Weights of a small GPT-style language model, trained from scratch on English Wikipedia: LayerNorm before each block.
Each number is 128 + 32 x the weight over its row's rms, rounded and kept within 0 to 255. Layers, rows and columns count from 0. Numbers have three digits each. The size before them is the row's rms in percent of the matrix's.

# layer 6 MLP down, 128x512, rms 0.0739, rows 0-99, columns 128-191
095:141082122131139127153147124118110092138208087145163155188130199134124170116146081180164104150150153110152189173066124148145072115116122100119159099159140137093161166132104102072105199169088156
108:156131132077105097142158172203141150236158119121177133171077142128115145182109128101109076068136160157159094129179128123154144160145104152145151155112149231110165209088147147142137158088102179
095:144088174155087106109155170151095101105165093169159156132084141155117139097164084098146106118113157146088115163129132110139121147130115160162162087145058153136099111161123141130108149111135155
089:177119151139147135091134128133120112152149099125169143072146074097101159162150159100109123131100123155127143124109120126129178109112151130191171073149069067149152168154115160133108114141101115
094:145093133142078173136133115115144163131169085115101104179139098146091121152134142155139129133110123118082113154108126137151140184125067135155150153082157111146105120119174167163101123130177108
101:124112098122147155146190103185173088103116122126134141088195140086135130122175165163179133097122143114139122111117090099133168117152164104162120111177179088095120090135112125167165119163113125
099:144091136123126176129178148140156104160127154177145156141116049154175137132129123104057141149164152117092105140106094097184174125175117060095112119113131150138175160144116115154092085132140154
103:157151120121126159201127076130187137069091118075130096150151176132172105085111130138179124110172181151172132144164111138110182093141138163094129170110082139147128149126090153105163149084169124
102:138130213107062161086172104091201094150095187138145131099093116077128106182197146142110143189103164106126197147140094131120091074120120151137123147127110119157109105152179145082115125075136134
099:113135117130165113066136067143140158137126167131093120118157139140088191103129180096099172097118132149124133099122127126121097135111143069117044160104101080126147100131121124102143121106118141
098:102133160086112120106147138087122184110137149126145082116101148151207179077088092129144104124146150136102159092168165138146103107135073180117161107107139070118125122109135144168108149118139142
093:136140130089127173084159000156105101101110163113171169104119050134157186135115165132167072130131136091149086152180084129136104123127177123196097178107156105122079132184142137075113190136103183
102:091121164136198134123166136143142099104156081113187138156077094048147183114141143077105175127093149101169121159059082105143133116128134037071138119168133112119149155116170106097131090123151125
103:143132137121123112144100144186146103085129128150099072116136116114077163139167123070094097149095152165149134119138159158101130129119068094090101116106122181134118140163070162147145110105068143
100:162113143179135155142159071122130092160141113147159123121106118102136202144099064099123109165125151161090160118128124131167134094096115117064117102093137122093108119131098147105123146177087129
098:146192152108171125090111110099130167184104112135156136121168094118097175095092134147123104183158137144144131094113139109094134173105088167160152145113137140147104124117183078121137136128114147
103:136097153150104129107202096152124095168084038134104086112090073105123119082085193176166126160114176122126159129158126081130176118107154137133163124129137150064063144136216154115075091109124114
100:174132145086138109132049148168137144091066157127146129127089126059179152095145140169094157093133145093126104098094088106069173099128174124100147188143140098121109156140104080163125111147165116
099:097176159165143097147097143136142124161122140087072097112108131104110153162108163184083103172157092101123160156107063147102163124109135149145108127122122120148136119086117122060099145104125122
107:154098084112126151099126103105096139140072131118129120163107138096046189204129155115107122135162091155142153131170188132075114162138171143170182106175128097105151142135099098116069151118184129
099:157147032077185125131137164133155130125148117032061173113094102069105124151145118111159190157139153189111155134105108185105123121054107088120186114126103100136056076142091134162107150133155121
104:175175133122179131089165150141105134144170157149116153160070134141138157144119140127115131107158148127113106107080118124101054115127118147095102127177144150106111152097051099113101092132127129
094:149122186107120145089084083143148149172095082109206127137148074166130126144077125040174128160102154086080161196173053145087103122046084108099110102140121062103155192128118162111107133153142171
100:155124156087092157228136133059157044081164098170160138083086116106108096124112120131152134145147151158131139150096105078104161112159121149101175118154167086196136066104108128169146162124080121
116:123129167092118108148167144138159140138133073112145142153113151103129107119113135140102078081113149105114068138220098100140147100216097160163184097131151176149128144148144145122151161141172095
094:147130179126164207090046163159062176127085151143070137106102141125190094071117081062075121144130146099130100095159080128124085096086092165126122096145154088133138101121135117119164119170107095
098:126138153115130172125144129094132091182130080146123106132088199106161142104101157203135121127169156122124144117130223161128125117141063127140194107122089125156130206098065188119134124126131144
099:139130117117088097086134153105107089171177154152142153146120178091153125148118119121124140129138158119135164148123169128121122080117123104127089143105079134146124086175145138106095142172129134
101:104140170098217086119109120167149115172176163142152142154069033111175119090114132183121117162132081103149182119158116105111190081042145053130156173097123200156101122109136119081117164114143136
099:164182108115074120178134183163093137124137104101152120185081155097110144166105133138134101101141176186084189160150160163156163109098127124140120092148137207077152209137152130131141146167099094
097:178152178136188090129125153178138124185130107149150182129101134160157118088124129165202182143146127133103083169162163158140135098087143149152157147116163112140124089091083094125122142154136111
095:164092171149109139133146146153048133123152123067135185150108100107151117161121117133083092148107167083088164106109157101163127051128180135114152154071158108132136045110135082127026038127152098
103:096149127108055102169090101103116112183149154096106167077111166098128148150124140166128151088102149125131109182171114083063157108150190130172090150105109136064103115111152106138106107105129167
093:139112093101189125067064188154125100083113118154171120088141098108083162184050188060089134109159146116141138137087039118158123130160141143121143145121120142080097166112056138127109177072158109
099:169116103122092119143119100159125176150092118085126141092149128122158126081125117085163140143137146119089089086168087140082064138103121129123148081138075158207095091126129114136193119090116159
102:096138108085123163156141130145101076140166174111138114158153138077124169091139106124175153117162117111093129173065124095128139113120142091099107193079145137073130201128089172100147093108160126
096:158134158114167136110151139139139108092157142075156128133178151128104120148096123072150144127159092145165175112124055154166152081112121069165113105092180114082140172180112174158151139155117083
100:118169121124144117129131165130111098150114145124123118176138091153159187097136052177092099072088129126137095080153124114103154142120149071090190145123122137119099156144099088115121142094143134
098:118108117087133107123104143097147140255141154101137149114146131092078191164086116121072163148133142114185166107117105128087195130075141173145143120145144131149132195117098181105114113183130141
100:127110129186101102117117127149138117155115075122162214117117148107120131137144208093161174150111080138182084140152183142140131127109190125096150125186130172135105070112150089121135134147112089
104:089148150161125148120157092101111155122147077132148111170121098140144127160132121138132095167152139136099123181129129092105102110128159093157156143152141074160113117140180116119178165124110173
104:068065111165137101135112085117082141108134129113159121099105148130038141118155125130116117123079129158101123123127204133049102116089105199122146128109132065164167151110120107095137123173092144
099:133073156095098144134093119132122161156073141109127131081174138130150135135105117129130101161087097156115117153084201098084103185109175125095096135132092170100149166155053101167096117169108144
107:119147140114119158183108140134141123111119085179103139176114128064117045076112123129126188156125147137083132113149104084100104177095136134145161112163114121127116140132132183100147165188186103
103:135094047149110111096105174077060121110195139120116116091130066083091139155162137129160109100087086102125148118176130192163116121140138138084089193128152140078146145142103102133103117190122118
098:102198066107178115139142165132124134141085125132136111100154135173115124164148153192097158091135140110144115122129095134090117154140139142092084147155121155093108093173091095090134154091118118
100:114125222138101118114128132102148153109147144137164139138081137091126148140122093065109127128177127149131117090168127143119097157180146133137094121117150110126136174143131214151054139065117128
097:114139135185149097151141071113038104134134095100090144146172139128123087160143166090124138110099074124130129135119080152089126171134093187171178114122106180135126142071105166167127170123106083
100:159153098133125090150136141123049108126202199166096108154193143071137090065187156137066126066145114075173118081128161118113145105077081130100155078152113156172165102114140091070206121073156100
106:115175116103087129148138105146105157159164115080125104156143114125129187141119132066143113180079124097100205156074040127099134111167175154113106107139090133090156084158138156188158093121146150
098:136105127111090126136133225097102108120130194140126121124101112114044137102154064095140175121120131131107161145128129101072116106028072093164121132058120136112100097053181151158108198127155137
091:116098082184122114110133127153134159169115080083169127049123122128173119083156141192066147077103103173072193116148132162178125115154122072101072130100149135100122164160150101122149173078148150
101:127147116158176139126078110142097172118156148093143128111122140160122129154144171165068123200114181044165108120090136158068131086165095153137122162118102224157103111138128100109138220139044169
101:118178094118160137131094148145103077128095114181173136087192147159127114059125122167074125153115179155135109140142130102146102102144155092123104203171149105067105154071105121118149188079116130
093:184084162131076171151118151120131167177102119137153111152159112152167150160079140087096115121167119120151120140077140192150048133134170159091124162096174128131119118105140171103079133129150144
106:145086156112154100154027173138039176107180190091154109128120132113210092079125154075097120101124150175165126124137133117155143100058175144127123125124128125122160146100125053141177082114138186
098:134197120118150128133124168140135200114113055126118141126218115124104164117185213180126153082086092128159159142102118111089088132099130110148142110141144144146096123141111103124126129070133137
099:151078121067148150076105105111095175080116181152161186142052160179105164081084114124161113167098180114133081112127091099136156098150081149131137148079117138136181162134149165143166092137120098
102:150161160127135168171158113095131119128074162150145120234126073161148158120144142122123126154196189129074059130144092073134142089129190086062130092072108125111112063118163140098139120173113054
100:077141185137148097173132142099111138111098060112152088196134100172161165088097179116094112105073112101135123123126186114103100154134128139159194101074131124118151107152139144138131160150165090
099:113117075182155181097144124136101099139112164181094081137125131109118092127140122158142137103100131084164139138114104100152134163121137089141077115192145132136102154129113115129131108123112125
094:161108175123090125100149140160070168127160104118105145155112107163135145113084101154146128126145093145125082106167145113117121207151047138128104101138126129121130110107103135064141137139107192
103:104156144216089147184130161143202166131053120143149117142121150128083084115142153112157146101110082122159084131128095138107148097116142152136083129180165156099141145137167140164132117161070131
112:123116150115143109182063185143129141121066118206125135178072102104129105125140164186044159047141076144125119122121135100096147139215099166143163126105188098175134147151110134095113135121173107
107:131107174106130100071137167151159098132095163171138147129171141121174158140152115109101100106117081148135162154139124165112128188173092093150110169144140140106136224104113120079104095158067120
101:103106128125074126111135145161093121071160103161179121112165119064100158106140123187072083103119134110147150143128145112139169023113098091071122160103122206103160160105109111129109167127119161
107:152163175128153135098083206127085148085153111140156152122110153172132105134143118217071096132148163129092138069134107142082107133094151163131094160138149183141107126090162128137191168077142156
104:143132162162128138148149139086087101154088185080167142146100138058116125205119203134106140108104088068143149161162138144138141172183161089094187124118154154128132138130087148112137193102122111
104:120115105159158078076127171101164113101106125126192089111127159119116149157089129085186158121095122083112157126128108104140105144059113133096142106100122119108141089153098177125093126107154102
097:100101151142137125125066156130141118135099120158108164151141116172105143094096092092141116080147151096091148163121153218134140185169162088139110103118131049127099165176146097084079113114152091
098:104164109102153175162135105138081075107170114127171207164112176145187112172128140084193040173059204077132141171087129116137114102105111119105154154130115143156164061167173127086128110157091180
105:173144176106127125102129095154076116093148073136132110098158133159143148166140122108167195153134126207131153140157114156099120163087162070140171090090127084096107069150181109141101124113083144
100:114107099093102085091155145139130127122097148136113164113127077130113156117120091085114134143114089166138097137106137104091104141120158122146164111143107052122114096109123107113133196199171090
092:119201098134104123106140148133087113131121144114090119113168129074153136179128101122083125155132116140054102112126157094173122180103119102166082097122099128139078164132163155133159090173135054
103:153097142114133108137111164106133126135135100134102125093115174113152130025087064152085135131155169071153114143123123076132136122145124180095101143069102142132119122096129183136114167120138090
091:136088117136112148133153144101083145102094103152123104150166134139104131137138138193139135096164151069069128091149171114144080070160089183067163090119068146124098165103103204125159165162199088
098:226149054096109097137177119056089141135178134109120136147093092132140140134107068148200128129137154121062105151128106088128154099161166130068197094176087147122124103072114122165096135138106079
095:172154120112076134158159172104159151083107115122129054123108170086142164127131165186137088203150104121124086141097140186178111117095078139099109080092140123154098126169123143117098125145138131
097:161123103172060126169124057148118111130165098196155057143139120134147140163120100137106067171156097124112129104113151225102150174113129217173099189143165170079147096137134137138159088162139155
095:176099106114142097176141139137178123174121126117122140205109161115133066125155121216120148123112141107196160176139058190139128124130123073135105095099179135083192151151126176073091071119142121
096:115133106167123160117134170128131131139097043120160149158110200117096073115129104075148176132143098145121130159105132104127065119091099082060082125096141120117139165124135177148092138095168107
097:125168162155127085141107105128095089122151122130171063103092138124167131072149139205097154146145106155112189179132046099118169055132157153133122164115144176089179096094093124131151179124126135
102:186095136138154147116184170047120122133080127129143157090097139205186148174109175128139092061114124130187095118169107097130063148096116086175149111102169153125111156155098115129136124099114162
102:102118153156159162170111081157151127135144161100130133105113132150142095159127111084148140111075191125150092166131187177098125126146104172099098122115154095143094140114138144092118112109067118
104:141140116166135080160147121118096114128148114111078158121097121103122116114165159160117150141111152153116156190137135129144158100138181093121197079130108189170155080151102124085127124075127085
099:158150171046130142133131146136166190189115171116145131119170147124177115055119155138129120135094114158108103127102165090098104091087104137186126168090126126084128187045149073174134079164160122
101:180143107143134166101121123135160151122134131154141196158190172137159099162090090169086085095188137133077160154109120153164088116139108125074109149177172076086084180144128133111148073175093091
102:145139085105130140077173115093097090142201141088140157112055129101165182124115136121129094130156099140180131112170054101196144141106147173124134093153146166138121051160166165099070079079101148
110:117088117131135144095151110137121112191087094094104145129148088162083124147121155138068106159138058080112194100120157134126132182195144168203114129109143129083149125100139103127104093124112088
102:135188132108171113068101133155130097146139159098131129168138062145190144131055113079158136113101179131170093071167094085134144157156172128101123131094151085136101090161176107100047162149162128
102:128133110114121174165098099168132086110157185126124189099140178156177095089112128019082098116078093082150088149139126122158110196098142127127096129143158139129126113105067129120143151110105135
103:104124162140081082138112143131125126149132090078171148086219149102141121123119140168111117120102140125132132155108109119142153053146128157146101177130128125159150235108141135105127096090150165
095:119180106142125077115085115139139097053074158175119168131110141128144132105103196120078149170157173144119100138146152121118157132150122106169180196089123158142184147083134117124118085091165098
100:115124161072169169129062117093151230092087112113141149070166094123074111133125152125101078045178144112153099100166066081151156162164154153110161115124162129092153148125125164152107111174123162
109:129055095111155120126128115118118145092155170109100120122176194126118213189131109109079092096122121216140126140171091186111165140155086109098080127087183120203152101149073171135076095105110113
101:131099111141122123105099123132141137134202122166097089098118105136095204112110121101136135172086122113150131158123153122121106117180122114122154172110146067186124162122154114103101163114126086
104:157129069095163174146208108167142137124129101108135151181142137110163107138115185221059137120143103122044058068133101153139139100138084106175170090144149058107132116132081174163153111125109128
095:118155099174201127097172102162182107127161147143121117122112191099151173119118107144113119151113139132123091079095164161068114087175180103115071175159085142149090091099164193084105138073097085
105:088100151084142118134135101141085145099121089119124189166139114128161052105154070131095108181126172109162118122130053123159161111156073119145070034112183149089169157139071120105165132168144138
104:148097175174175105117158111126154079162141083119133151102098204146117094174099131090105120168180146103148097129112147115168139148071078148126112103209156159120095095112071143134157128116097165